Weights of a small transformer language model.
Training: a variant of Adam for these matrices, 1045M tokens, 7973 steps.
Each number is 500 + 25 x the weight over its row's rms, rounded and kept within 0 to 999. Layers, rows and columns count from 0. Numbers have three digits each. The size before them is the row's rms in percent of the matrix's.

# down: layer 3 MLP down (transposed), 1344x512, rms 0.0422, rows 30-96, columns 64-127
# gate: layer 3 MLP gate, 1344x512, rms 0.0411, rows 31-97, columns 64-127
# up: layer 3 MLP up, 1344x512, rms 0.0432, rows 31-96, columns 64-127
down30 103:464507546502514525430518515494507528481460545475503528479490454484462512531483510504527506503520466494494480486487488457556511500525542510516524492503518482539480489524479465455482498516548498
gate31 098:513515495497498515506475483467473521497443485477478494479498460461441502478449460474502507544536499481516499483505443453479471479517469526555520472537506508494502515529469480505506477494495544
up31 091:471485494519509508525494500508523515492529528536486481460532526469518549504516510511477518452493447474519491485478549524553514534499502512527471516471513527529488541450515511461510511530532505
down31 093:529506485510489486456490502500469496529499507459529510513486518540454460502502486503466501480504495505531519489484479448479503506461492469483538459499488493485509422554457489536461482479484486
gate32 098:527466530523473484470485478455513486506511496521515507496486487538498527517535472527479525515496500527499452486469477495489508499550478524475552449531451480490514485523476516524506457494478473
up32 102:464555503527540523497443489490458540477477473515483538486515528514508481527485446495465504523520546458477482448476518446492513516493511536504502527505500484483484508521453513549449506515499474
down32 105:463444512505516508460434487474460470515507515493479505535519507501479503554508461517489494474540487483477476481493514448472523460476483552475543498526514472518514517527502526483486508518483521
gate33 098:489462484503483484518520541513558528525526493485500520504526463497511509517502478486454538467521466478489523525518524544493489470511494510505543503489548500492484501496483541466485553478534526
up33 093:502492523524480449514512474513479453455515484487502506480482508489525491412554532515503488473514490461517545512511518495514473521489510510467485492501463504481520444503531497486528488517520484
down33 089:476494475498516543525516513471513520547511502495499486476495527492506497502497475478507516508505510481495487477501513510497509480497496486513545530519531475503514538515447513496498515487518512
gate34 099:467524496488452510485517513494486483488517542501517463504485477502510472506542512479530519476474461527470501493466519507488469532491475522495471453512504491492508455527446502523497474498500451
up34 102:488469519533469479514552506492484496502518534516546543505486502490533496457515466524491496534520486529524518451501510508490471529506518515496491483493481507502484478541481508487520512474496516
down34 099:470488539535512441532525482518484493464521504517500476470482496454518537485520480497486509499509477497502498488504526523530529468504506499496467511504504522454512456528510508489543521475452521
gate35 102:467484525487501470517456508511507480541509523510476547500519487502523506482441486505517496509502505501508526466560500496490478506457542470404471535513484485529466495511543489485542535496500488
up35 100:470515510547523525459509527509446482473501532503497487476463483529479529530543468521500540520518494477466515475502487506504524500486466477504539466490507521483483505507458524470505531508501472
down35 091:489526541471458452504516473462484525518525493527519497478430501448522486479480509486492494487482453515558506487474506462486516520539487548455524505500486524432493482537540506514483489471464511
gate36 091:483522523501532505486480505464526493457524479538487498471478485503509560496479492509506478505514472492488493459496521491479479515486482483532433535491519498531530506529494490503483523486492490
up36 089:503479498498435515510512506456484473506480462482484506512471507507518485529508533484532501434507511488466513543478455534499450483518520542523504485510487450475490457495508530489484468512515494
down36 094:474504505491500510508440524461517494479553453492495487495456511501522547498463513486513487476476493501501537509484501510487467487497500498513493529490509539513496515536477505499474498501503485
gate37 101:474524492479514472484462486466544476505527511500505467478486494512513475500539527526468482481470472517487479512449531477491529556528494496491499457524508485504482459521514483484515481493467467
up37 106:521533498499503475503511457522526484500546465492524488553514512449550542451487504489496492465514464458518536474507465582543510483475531490465559542501460500528497501479509469494508494497521499
down37 106:522529482490519481519504479517537480483528506474535504528470536443567505481491503540499476505547518493514516526505459558561482494500501483503522525523465482510469481464514469450525462490523485
gate38 096:465470437481496533524538512479449508531500486541461535550522497510513494528502433451503495473497478527499478508504475502496528544500493538496491537521546498519513501480484475502461476503480436
up38 091:511509541516511521487474486494534506492496522468524442488530498484436505509521487515470449500508462489477520487536505509521482492476504484519524492505468506496492540485444550515536517495540539
down38 095:516517504499504504472491485492516496442493516496512482478504506459492494487495519447464480499479497506469517507484520567514481500507521508450518469484461439476461494508505517551503501504511532
gate39 106:494505520500480477452501474498475530458454507502493501487493500529508517540456568477498494535502527480501525505527482508487488484522570524536515504515483481480476541526474452429516507494494455
up39 102:525488489528536465521489527514496519504514502504500493504501501554511556505507487485438493442472465499522478503476478443491510505477496535503500483493479483488505499479500474489530445499512525
down39 104:492493539498531479466504497472501508458510485492503460515498479505468530501504475487485524542470547500479503545523509484537485497514488497495511490499472515538511480526487523491510505486520505
gate40 109:461473501518501546538477526525528508512483470481489523499521493549465511477517530455456456529488496495501506521470472495470489508511510519500478516430515458492470485497515505492505511468482491
up40 116:528485495455492519485512516510501530506520511475544518518494489499512490468487505436536505485492456481520507485468512472543511443484498478484514517493484525486469533575491521498487454516526514
down40 112:505566494492522544510482497468505528498496514502513518495507459492526513443506497475524494536501498470514488457495498513533490529502484496478517531445505500528520509498496496510463498503498551
gate41 100:507458481521515519528477537506503443462504496478479491497455487460521524494561507481494468518478510501445465511502540514505503482502472522481499461510516488505482483501528481533527502430491477
up41 113:521489440503490495551527506476529493504534520507534525477473512492507505499468501489489478494487527539518516467505512530526505492483441511532522489460475482539506498519526519460491476470488537
down41 108:544508498514518455536514486513532523501523476508504526509525479458483505494512515522517498530473498482541512462483536561512482498496487496500534475506438489499512486510498530531502503483516494
gate42 102:469532492527539509517478526457494525511531453494476552495453525545432529496478510517509509501480552470523543509492503510480476537470487510462502511527512459474516498535476485507504492479477487
up42 099:558481487484468478534520523519491457479507504566512472504494464484437466508496480548468516500492528510508459495515492491518527506546476511480497517496556488549510486440470492532532469491517541
down42 101:486543530530509470508527519517501487527482525470482504505506499473492534472544449528533500484497506538518456479474512510494509503543495538498472479520483451502526462467483495549524494518479479
gate43 097:452516506474507481532515472530510471486487501503522476465487554475558500470488505506521483486537503529464500522513510499525484484514513513493505484526549511545509498466539523507563515521498530
up43 092:484548549508525570495494528495488495506518530483509475490491518495486517473491510480471517499529490473498513495507470462525482497508488457529500523482544494532487520511458456519522503529498516
down43 091:524455479487493460508511502484504510520494479488480526505488494510540493500473505528511470509475498506482510558491526536521492505505507543436493504511492529481503507490597554486484533501516484
gate44 089:521522547457498506536518515490508523505496490539502505449507501523512448511521518502465508499476533478493510502491525487488524526568543521511484503491503490474503472519481499539459528476471473
up44 087:488507505522505501487414507480508443525493534442498489545505504489487543471510448509521527492502536530511518481449508526498483476456486516454507489503528494516485505516491481501484483472495497
down44 090:494535487505496486452443494465549470533509490474481495514491506519524525481525453526532530475487507494462507513510518477514531512455479500449509475515497464495466498498474472517500496519478510
gate45 098:475442462426491499541540530486504453489465512508531504478539517486555497496518460499493510501458484513493473535521538535483470476498516506499502502508491495496489497504544518524497465468444520
up45 101:530480482528517515476448493501499474470491446449487503528487513486485545521501477501464501521491475497479487516526554491542479501545485470470537522504519480535467526490489512506498469475475491
down45 099:520468461442481534498510454484543468502483526514525515485509495499545519495514487510503509509480489538515501513519511516496472489486492481502503528483521511468432510509537504521501474483479515
gate46 094:469486489485516505494485506463461479510473483502531434518508489512559538501500475489484537443506497474511531507495493546486517477509482499502523515517469485483478511520456468509504534472567505
up46 097:497504532502435466504532491484509484521484532505501515509480500507496502495476519479514500532500534527463454496529473497473509483534512497514432499479469484504486478498495515445505529493520515
down46 098:481482511489488496496548507479456472539496503516513455514508513467521517505490505487469547496510502507475487511509484519510518485493500487502498503519495488486489475494491524444496536471601521
gate47 099:530490486448456494511544485522465499481510500472493522501497513511520497495493496517514464524465563508464527505517478511492478501543536502496489493502489497509508505507512506482477484504465447
up47 094:478498511473456525518505521494470519467501508462475485471480519537488497495527475519477481519502506518516514476528539490511515457537485517478491492523525492469527534518477488524505495450500479
down47 094:484485531493523480535489483496504522473485492527510490521499494551501496518539490525470515472496506520537518466501510503484519444526476491487501488495484565499523480500519472531515478473501520
gate48 095:496490453517478506516495492499485495460498463527455525522483498543524484501529494508471491513487520497493532525529529514463511486532468509491493509505484450465516516501510473534475540448511483
up48 091:496535489492516491480500463507502494508480496526482471474484509540494491496521534493518486502511500522486533517506527480487541539464475539521531511516456522473537497482483483520491531488519521
down48 094:493492547490523482479477509492481493508491518478532475513505501529504525511507485480497478488477468478515468481469454491487482526445547487512503492520479553507488507501462505473522481535518541
gate49 096:483485482507488458513491504482484515491484528485490531443532508488510478493497517457470507450468535529495465467477501508489477518537486498527472516481518504466512512483502480510471511419488509
up49 094:501502518455504496456499492522493475515521478535522478531501489489541527494492521484555479492501492472471527517530504482471504503440528542458511501491484475528511447505553491485535530547519489
down49 091:465478480511495480479491506547500538551540510513493512473487474477540520494535523466498480478482535522504454472488485495477510526538492499510516492486478455484519488466487473511497505468514521
gate50 100:495527510516537554515464522474495478484517526526506494530496488508527464500501456481471517453519523496510507504482527490470530487525471488508469566530516484461496494523488485523463500484515516
up50 097:467477496494506546471500552478505507499470500499484515526480491459492474511517476489493520478478499521501521506481537522560555492539478508541528523508508477483525495483486505533466514513489490
down50 099:502496518491492471503510506486503494448485487493482526506536484469500495510508505458502479468471518530532487461471498550518480484508472456511534480486474507508491492499541521527547527533473479
gate51 100:482502498542519489457507506524516506508538522498518531535535537508498559519493487498528495499516455501494491476513507469479517519539521527535527524498524503516501508484516517479477485473479514
up51 096:479491435523432507530515492509544486498461493516502513515499437499486493484524488510476508455475464493513504533456538494542474512502503535511461443520541491463530519481507514517529494503482489
down51 100:520552470523479510456512509490514479452495484526511522501488455474479489469539481516511557483495507526492498515492437453499514472492513521494512528545547489490509475487524504493535520531508545
gate52 098:531457490552484509517465514505530517469508495483468522504534493480459492509537501487485519506507553481512475527522519491491512477515477477483491519556503472509453517451517536478490473494496467
up52 099:541475492529484490482497471511530516494521527496467518517538536506453477465472523543507525492520538464552557455498492492478506515508495491490486522517495529471489490479494523525470510494523497
down52 098:458500476486511473483498508491508532548491522528503485479461497599522510454454487511492503513539505472499539457452461505535498504534526504515454515491501550492503538509475479494515507496497491
gate53 118:496478514492495468496517515505490511443527479528499495562516520498527515470460512543510508504508485477481521569505498546475498520497527565492507522528500478532520474426486483529492465490506523
up53 118:502469521454532493469471544494497490469509474498490465529512493505546460506519513523496519509505493450535507499524523497523482501472509481507535478451487485491532513492500518512469494500472490
down53 106:479471482496523516504477487479507475543483513448492505481459482512539443527498537511474493479499493495525513503536492485462483465477497442504542446467500448475521509511518553505487513456501505
gate54 105:503449482503490524529486525484485445512523513505516471528475490506498485489519508495479476472478527485483536526508484499485471504490527500502490491521484500492553508517527499471511516464437484
up54 098:477519519532521573480527518511490504539507486504509494497474468542451545453546511497475513517475543484471514509471509451516518495495525477539490531476506505472486510545470482518461557489482482
down54 097:522519539504499489505472510486504530458506526488507467496518518504503482494475515501539525490557537550440471522510491503488504499515496531502529523506506482482500505475507533469531440527511492
gate55 089:515530450498504499484493499509545514541473447490543519474494508488490492498554468494493497486492494510525523464461536511532490515490497492507477439517496520511512527488510487545492509451492484
up55 087:508516500496485488471525454474506462500508492519515479495513507493512540506532503487445525505491453513444439534521529493463555512524472527492521497461495481527528462497515478509464479487529500
down55 090:514511454538497528549478543490496519515494514502506521507482508530461499522530511492520456497519542488472562453483501450535482509480514490484471502531498522512484526503506528522515516457450499
gate56 107:467523514513514502521455488505496498532475468484470518478478469570511487474559517450521484526441507517482496484497482520490469493487504562492491489495489483455513534523488487514518498453491480
up56 108:518471553515475499535509487487492470540506507511556516521460498513521432501540486464520482523474537504516517476510521556544501537552525517493494448498480491476502479517515489552505509463489529
down56 101:505531525502485536483452512469519482512493504470495523514480523476519489502532432518536542503503500539499457497503510475486480507572485561482500467490468525509500485461516537487487500520476506
gate57 098:475526493462519524505501522494451499468494462469503474436472487508499450493492508507536491544459508498536500514507479531492492514497522467502510466465496450487481513500496507524500451502489501
up57 089:517463530497488482543497470512523495517542473531526529523494562522489570445525510429506464479512521527480525521495505494465459481539492559473511541525514503484522501521482477530493502504476468
down57 093:488486540503469520518497484500523516484506481525504512484467544510461541459501538474502502518506541503496546547532507499496479498522463531463528525484499517492525480517540506535488496461473441
gate58 098:539472448525517523529463519510512485473498484491534544491551529521516497512500480470464488508505490512495534517457483509466537512546488487486473526490564472503503515498512489479488500472450486
up58 109:505471499505460488525443434539497472471489484510485514492480489498497534522499478492496489503505523506501502495487518536470473521533525522504449502503541506478531531478499512527524462533495493
down58 110:515467462476455498533478490523527485485491447495489513536487488507495519557509439475472479522526492515491484481476501519489482488552521521528476527520482481470497549471479492495513458508504468
gate59 099:483495520509530464473499533465456520481546471473456526496482536508543505524486512499481490443516531482499487447500490534512479468512530508496479497515544465478488478521493506510493521492477423
up59 093:527484513495560467467505535445511531510528485470456505512466508498520504489461480509460462486505539486508480457496509541496485469498513492517475507519535516483480464541446496531516512512491455
down59 097:505511500504571486523511515483525496516490524500515512467472540493513506494482477517463469519496501506514497536504507484472516501477492515517475538548518583469490488502457503500468460598507497
gate60 095:490504467490498512524536506484541511525495474475494504464479502473464522483511487468517513506522509479439471488432493468511525513548517478510528500498494465514474490519496548441499535541475512
up60 100:515524522479503504471491484485578508520547477494490451533517527476508509473542481509516501500479492528525501512504499521541517489480520522532491494482534491505531463501517507500496541498499489
down60 099:496535526500504522465475497518500458499526461480481479512485531521507487479519486532521496489541473522446482452517480526549491520507545540552468517475553493490508491516491463486518512494509527
gate61 111:507482487472443485541523472515552476498519466499527483531513520474512487481502467505509476494484501508503505510488518508500525477533481527451512531506456487507543516516477513538473435509511464
up61 110:489489451487479509524485504470488542542489498491506550550555489490549505506473478524527510488471536469499528544497485483489535494467494496526516529525547508498480491439530485480506509543485552
down61 109:484507505490550527526466474516480570497505549502464494507527507522509475493500527489527547491518543441472516508525494495490500449480510479531526485516512489501502466487503522452524540524501460
gate62 102:533497503476554501535472512474504509483497478493470498464508533527499524507500489485472515500478503480460468500518520477483499488483497501523494490483487485539511470522504479507508479461505551
up62 101:485511533493526467485472496456517533516494466480506524496528439483532526533504506489475564509478462502557483516466491548511455485508495462540531514509460490504483527520461520504542464530489542
down62 102:453506530516485468475489515497488503532517521424514487538520486490515498485535500497555505495513466547526508537508467535506486474511497478438493521492500497490488532482458563513509511523498456
gate63 094:534457486480518509485483513529497491477525517461464539478472523501500503538508506483514465515525544463502519490517526511480521555452471507460496578458561494485521481523516458479519482472483531
up63 097:495487492504513477526458508507484515476478513496499491522531515550488477467522513445514446453494513492486468479440495486492506501475516540531467509500532505497510515516472531517523511474503494
down63 099:518469480470498488481491510519473491474526494505527486510520516457489538521499539459524469506520527473505530518500537503471547577450458508506459532506552549451511529539490500530524497492494506
gate64 100:512505497474468457501518503509488490494497472483483483510481478478494518491451490499511479477522511497458495516476496532519462504542525525502474468496508498456509455485489513471498482516509477
up64 097:502491430459423539493554509499483490482534501541500457452512496507502520491451475506501462507504549502477520503479498488501513517510469509507532517442518492462485512509494489523459538478457471
down64 096:570485483522501533472544478531490514471503514522491529531551507495501470498475492461481451558493484537523518449495490477482535463526480499515523494530515581528503503503522510491530518524496458
gate65 094:512460472462481521480501551473519462476479492509465492530491504469548526477475514506462519499505494471476509481567551516534504499508481486486481527467523473499477483482506508482488472455518506
up65 088:450514541481505454509463488476445483499520499502508469489504548549517512515489512490525469456534499492526425477448504491440520486505522499500457487523556526506548475518524450515501503504453469
down65 094:514484514477436475529462537491507456465546477499491495522510527472557531493457501513516535468514503451501475497550535518493507495549522506486454521545513494510479502494516502494508503497475506
gate66 104:466500525453467500431511557503495461495503538512493487504478511473498468479499478503512552505516508505512478482523521448485505484489481529523466497526518474467496496528503530491507467492515515
up66 104:491461504524521517513498556454499461505551461520503443495515475489493485502559442504478485516464532504520444505525549461478543530488422500511535521511493515517512480532482511555458466488451493
down66 104:532483499481495494529486537481487512472494497522478512464505450461529494494520459478430480539484510518510534516496531476464504507481440475508517520508538527497520491494512560527504490551484459
gate67 099:447536491517547555536482469485532511474450496489489511458485502567493544485512517494461522491503520487511465454490515440505491510495463511502487487509487499444477526539484483499537528463483412
up67 101:483516498466528509479526474570481538546497487497539496528510510519500468469504542474507540522519485471521537526510492502474514509500499532475509565487534506544515487488472526469507453540516520
down67 103:480494466439493518504529514523515494504469504483505493555490524508495496517521500521515498516455510499509538515493532544494481488524501485483466497516552532509516534522509533457464500503533485
gate68 099:500491472530552519551554457523507490494514503522483462523454474500524503435522517554509515522490494486499531525453507530515488490504500492504504537492532486447506486488515529501498511521499490
up68 098:488528491530545481514466474502484552487485483472497518484478474495476521544514469502513501474526477472490475519488486484527474492486515483529485510527508515474470520506444496535478496524526497
down68 098:517501543470422474480468462489534540529472502512531494498526488487491525494440477454552516488495486480505472479477479471476476531490529505505471442491475538522495510510497498498508511536495510
gate69 105:487468507506539478522526546526458534493535450491488499478504494508463499484497490486527496476472482521505497526505496524502456492488524541520470513547504479462478482523499487526523468533494513
up69 107:518559524511486477519522463491506485512511511491478535532499529500538558503481513497505489508498521540475464512422489478504534549506493494520507480505478513490486494494494485469530501505501487
down69 104:530515505470487501522520465501436470469513519517481540466515478519537512505454445535486509502440497488463506515509550498515494483480531534538519483505531455526514448504510518456533512522519487
gate70 101:539471476467479480503510530507463465498518516572484471481543496487530488503465488499483543441478468461479481475489522490501519495537481504495456477503503495506508481552505493536484507516513462
up70 094:527488503476506533468522495454518456544526488520515432485531481481526521512494526531468493462513556490514520507506536477455528561506462529548530535504517483510449508507514496530439505471457553
down70 097:510494495452497482481507474492530500466548528518530490508510511477526547541492505565484443495457519484501503503479500528507527528487496549513525534496473457525476497482501527497485478537495502
gate71 115:510497518533502488473477523524514514497506504470511547483466475566465505469471504445476494518498544502496488482512495482489478491486523460506497494480493476461477516518506494477508503476493482
up71 117:483538532510528512531477518495467503528446493512502495501491488492507501490462469469524488494499480538515497458498496479551494489488494512485503461525500512506475515551484485500510488461464464
down71 116:523512471513477519460489495497472485542472479552515517552499479493533496466471527473464459497536496486483494512460510500529503500424491490509543502530524519492467463479496535535503494481504515
gate72 093:520486520489519468499465492505484495465479479472524529531541538489477540464480458502467478540536487454446472516519506495416476481474478555464486489510500472486493481507504515497471466481483496
up72 101:455521487487514575462530534467494544488490500512503455451443469538469487537550507465522489501496518506437478497515545516522492533507499469533457499522477480484491481552508512516501518517458482
down72 105:488486528484511514443484527497512515469458533504548513494491495518470511498541489473501489484503502483432452521502549500471477534491472531491485511505471507510530460507537552508513491456448485
gate73 094:501486481515505488490466474463493562493473437481496469529528491510460573477517458502470493483513513510444487540537496476542501481534460516513510532499501482490512489525505502501516508516505501
up73 089:521493514514501479513481512475506480505533481481464512491484518508526509522514497463525479494485462493460513502489523478499488485470533535462505515476500466503477477519540524481519493455481476
down73 094:496495507528503489500484475472480522508500451481476454531487491516457518456520457476524489471481503501457494522519502489519516485525482508529513516501490501480496472536497508527523495504528511
gate74 104:500478528501526539480442495457487482484466494509464509480501498503474501487545487515477525509507525476483487527484527445481498493480460477501525489538508468468512513509449506540443487458484485
up74 112:488532501462475518444508543515504508503564487494531482491495502478511498513471468486449525501514506510532524514475521501495549460485478470501471504470447505497484519514517504514507437522547546
down74 109:510499470439495493504509485476512523476504477492478517477492510536505466487510508544438499472498521527525509499464471480496513500526499473510498525529475528509497482518551541499509488531537506
gate75 091:463474502499489501537536429522506564498483458468482556508468498513432491456494522477540484508508480494493525519509498494534489494523503510462473496503485495491490510502488499450505548505515520
up75 089:516498546526515515560557481519450501518517449504487504480480528507520471546532522480531493484529464494498494517519461498472501460484481513495477542502442479487462502490511538513477545492479503
down75 088:509529461499491510475467494468486533481477488520503484486527477490503516468447493531499482488526487515516464516492495493522497532522522476495496525493536507488535517504477434505496431559540490
gate76 099:515462538485470532490505478509517499485499511485466468509512482499475466489516517489508518488505531487501463470541536526484521546513475495517437517481476456508480486496528533510458514498502493
up76 113:474540479511495489498498531476493518487527549491531444466471499502500459473462494512471519485409549510485478514529504448509455486516478484492498519479497511509510481479484487516489463474529503
down76 113:501505520478506508523493531500555528512483481496547485512473504534533477519502494514490500483430475468535517539509492478467515457521477476484474470501512542507501487522524519509481476513464472
gate77 111:535530542471503516516490502493512457514475449476512519494517477505532485460468487503529475532507502510533501519468507491468476485485480551472480514530502483521493503531509539496543539535469469
up77 103:492482468496511486496539527496535483501463490499564500504498483472517539488530483490493519492462520534504511535510507494523476512490485526476549486489489508505589472510473491554515525480543531
down77 105:474478484522497513470496479511459529505489503530481466465466505478494508559489530494422504455487442497477484500502528487533501487506498485495533509492502561456491502514488504533499481459517475
gate78 093:467500539522494547526492476511448515436528492471481535513526517525488538548490471506462513505486504503490509469485503441493536513498529486496527505497501497473474551498463500519526497511538487
up78 091:504496480490555490491485465475518491525469528556487459524483484463490471529501519498518516487509515521528465497505514518516513510513476499520472512526500516513526484531489474518489479485494501
down78 089:513509522502506477513509505542509478520495516476504472490522496485498498518501502469544559477540512502498476503554522519520500477502538508527482499517489416482518475494513526484509524489508505
gate79 108:511513499464461456486510471529548569520520493447477529477491539500475545502473553522499459478497533503514517468498483531524497504493521520505481498477525459508483481499481506466515499518527456
up79 106:445519441486494506478523483515523525498493505500505501518496527497523514502471475553530544496547532527470479497518523495537532501525491541518471516544475526526522513527536526505498510499476492
down79 106:485436445455509477448532496488475532455533501483498497481513495510501517507516506544491545469512534478522464509488528505555527489529502516481497493466496531571521482520516503518485504499512490
gate80 098:472544516501504467478475407478489467445484511484488528475444547556471500488518552516528483544483510540478515511490526505494495507509536518472468489514513504502479496524539456507470524491501541
up80 096:518441467492447493495518517523461477497475460483444505496505533482536508515405515511473508509520492474477492492493485525489469466460519515468515491478503471521477496480530524455505506528488482
down80 098:474543534464527452493463468461528518495483524530541524493476515522469487482541524495508459526513475473491524525495511478510525488509522469502459547515479502537535510511502469507500527477517560
gate81 092:507448505520517458515502488469536497487509532511505455519509500529506436458457496545514508481519508505492467513480466526506536459505504471511499513493522464492472445527524501532465470484509475
up81 097:548488490511529477484510487491537483503528479512518534528485469502497463507450493551528484557477547504492505497510480545501487494540476497540504451508536511487499505504511462518468463481481453
down81 099:525498504481511477500492507501523466522475457506506510484467483476494507489517503481495510553488521528460522529534516505502454516536509503531480439505541456518505539502534515459482503458443515
gate82 098:504513494517461518481490543467472477491514522492477475487479501504567456494571499496514507485486496453465466494479498501477504543479509508502508497516498487476499486492511483545462549499487468
up82 098:490492464524531479475532533543523506506483523507486506488484500455513514508478556550531535475488484504504418495492522535495513471458476528478514502515493508502503504514532503421492498508514507
down82 100:532510491524530487522519483526474581484501536519512499497466517495435509509502505502464521482537503503503544496479513557487517522517509498525500514456520494472443499515481523522529459475487494
gate83 116:463498515514470494479514493486492498497485493476491499511467480476528554483483467473521484523523480485490527483536515501469499484492515500426501484533513467487465480507515483483581486484460484
up83 102:523472447518467536530465465484500496514493506522484495508526500489454490472500471495510477513545545512507466494499490512516507527529477483506478534507464522482485540523518520511522516513487477
down83 104:541481511483472517468522476484507497482529518483515495511514515478479489535514562508509509498542511475478495536496472499519467466496493511488481494507498396492530467510495474456481519518506503
gate84 095:487446470529497516491526486474510473478526458508510549520537521487478533515531472489485554492511505484468493494535520516485558483514519506484463526502517470488470482494557515495498509487476516
up84 090:475497494512456490499546507470495503493521544511546551510546507454485516517523470489502527503489528515518502505497522532492541497521488493496498535518552515478515452484507505528470474516528519
down84 094:506494515492456489500485537487514456516510543522527530527529493498541498517526487472449500497469493533507538518481508479506479496526472496511529524519493516486525430527493476496475480490558494
gate85 100:536553463497501506467500514480518512518491498510514511476472492545555473533515483521485525512464499491477475506515514493466519486522505502512467511491513451497503480478515499519427506485463502
up85 103:471501567523496486502415471447507499455454476476452481475477508506445571495511527502464502476507488521511468509475490462497485512476515493491481474544453496501493479518486468473513523504513474
down85 104:474522525503476495489427498458527548533474454459463468468460487500458525517512527515460545463512499505512476519508498452465498498462450499476471481524470462506509452458485473469533495517490519
gate86 114:505475491511528503463490515478492499526454502502503472534503521458544490510526482506490511464527494490518441470514576516523530503440487506496508475485520481503489463501511488545460474482521502
up86 110:512480494539488507490503528515576463484489502476477472525511454476511546500496504519509478543504520503475496480517502533517543496542496467461483484481508495497518513499497453468515522489504493
down86 108:491538461517452510505481543508507487483486446492512556486466505530467464478514491511431484489495512490496499500479479518486516507516468517481513505463484498500491509512502539477469518464545536
gate87 095:514528513515473485471514499481514522507521521499544506469484503514525506488509545504511487478457511505498464511487495542458491490499523509494487459486487474509473447522495471523437471475471465
up87 102:512494519534542469514489470525505518508534492480529480498508478468517519484547536475515494492507479510511524546527505519451537489461509464470510503497445492523455462476521490530475469507490478
down87 097:503500479524545534512546495509472475490490500514469486497551527497508476494530531461490480502520483505476514486507485459487543487454504480459472508520506587502450506470522508516505480511494461
gate88 113:489532515479521486473463489473508527481489537500483462502502503473494484499511478480518539520497505492498468474510575503493525498535473472501490563489500482470501500528474497529469472477538476
up88 111:523494474506516490490526484490515544499477525469482531462507498532460506494478518466477490481506490499526486529487479495495480497517503473477475488487469496470503541466493559495522495524471507
down88 110:484480511505483492487554461467540507486489490507501496486489519462485463529465513514467497510475559482515503522508456513514469516479507520492520519532522549488492544474505465512495527464547515
gate89 096:439509507507479509509466475496508529476502548486540506506481494539474523495504482519513535539443543479466516502478496473493483511536515498508459516480487510465500504507524502497495522504507446
up89 091:500514519499495510488523480504525512508475529526512469507499471514489525485550522462509512499493485494491533497539474465467555468481512443498510452507450507527501524513492485527532475533529505
down89 094:516526516472465499490510508530514501474477476501478473509488511477509477475495484496467460494518453516506527504513500536502501514527511482478512483539493523524509497559478485458517471527487506
gate90 093:470478505503477495498525497462519487450514432506488481533544469464505517493510473493460495494485562472533478519482522519521521520512509468499528530527496451529494483549507524496501505533500472
up90 092:495547497534495491532451481531450471487464522484503541508500516546490490526504539498512469488521519499477490476485482468486474510462488525485439498516495489458485539470463527526486480472487482
down90 095:486502505513517515513463478503492492511470484496527492505492535475489493524485522487475514477506509490501455496493484524498490518468499506479471493540507446499475530432479552501478505541509490
gate91 107:521503507447492479503515475458481480424491487465475446497500497482490532531513490522448499515507497516492503537505509528470456473517480490489425518489514480480462505509506506482536479471483470
up91 103:448499503539563495519500512503496500506470478499479546528492460503490519490493483510487504494543465488492511489499493506502490499484508471516472485542484500475528513457450504521565484505529497
down91 101:483510492524506481529493521497508515554502496524490468538518502511539487486437528518521457494498484519503518496470530540549518501515513512513512499533441524530576544531508494489552486495487494
gate92 095:526510497510523481540528531517525521557505530508466490463490466471496509511478480494494494499496493538538473456495498500495510473498525497486556489508494576498507536514482504489495505486527498
up92 096:513522530492481519471476492505475458439458497551539463533543524491484483507516518485507544503529511482489539508547504525507522550510478516492475514491524494561515441496526466474548495583496507
down92 090:485497451477500497530518515516535533556522502431446540453483480510499531495496488525497447488465478514512459511445499491508475471508513472507513513520465481430478578515445513552463505438482499
gate93 111:455492450485493517483485483506484486499495518472545503518488496501492525482508499539487493513487529486485518502548533523499537463521495444533486502477464485504520493543482477569500436511510473
up93 099:483472497495472465528470586459467498501492529488516471511516485494496445490496504482470525517485484520460530517460533514481478520501471481476522417462523504512515493500513515502534498509463509
down93 097:515509485460490499452517492475513463484496467517517521511497514514493527515479474534494466537475492489527498486528489473491534499494538524506515508541505482510451514516431489473476476512534519
gate94 102:499504490497511485473520538491470497492527507512495498485482487506515471492575516464460507469460487456472482533486486492519543550533516501531489499558529501490503503497473521538484532525486488
up94 098:533507486507507525534459523485560487509493469513492456474526553470444494473501449464468519497553546503515481527510519499471548492498502481499491555513485510487510485544486511494454494532494522
down94 100:489498489487482524506456461480489545540460527541535485457487512487511512498483454467510495523497504524540520479484527514487488500491482538440483487510556488504520466538512487493521537463499515
gate95 105:522491496499462508550485521496489525496504477466513491444452513512497498441495485512528543497488483515519522512497533518493478515500532506483462489477486473501480483559488532479465496473436503
up95 109:426541501472489516477515479467530524542462520537502463494479534565457516512503499456509480540490482483457443498512528493468504528506495538495460513516543492515551464487503523523483537520499485
down95 110:467541524461463507497494515471565552528492503518525475502478500540473519481520503515501497542465489464482471508483532526480498551464524496461503529483491534515512449563511538485471507513465505
gate96 095:452485505496453501512513475508515464451504508521487522485493525511488479499469505507500508521482516515485483497539533503470531513519477514439443499504509473522485511504541535508495458467489546
up96 109:516527504457450480512474479471472534523480544467464467498517509482470492474514482482499502519547518500501465487574509457494472446485513481464508535505486483533490520491526533486498507506468451
down96 112:512516505476485491514466520504436514554479505515495482481529515480518460478508512481492481511495499503494502480546482503485462494473495517458484501499522471515461525493514513505511482508483496
gate97 095:502506487519536494546501445527482530486481487527484528513513506563499502508541505511520536492477536508488517516473471460503468501505521501450494517537502510474501528519489487447476531517474451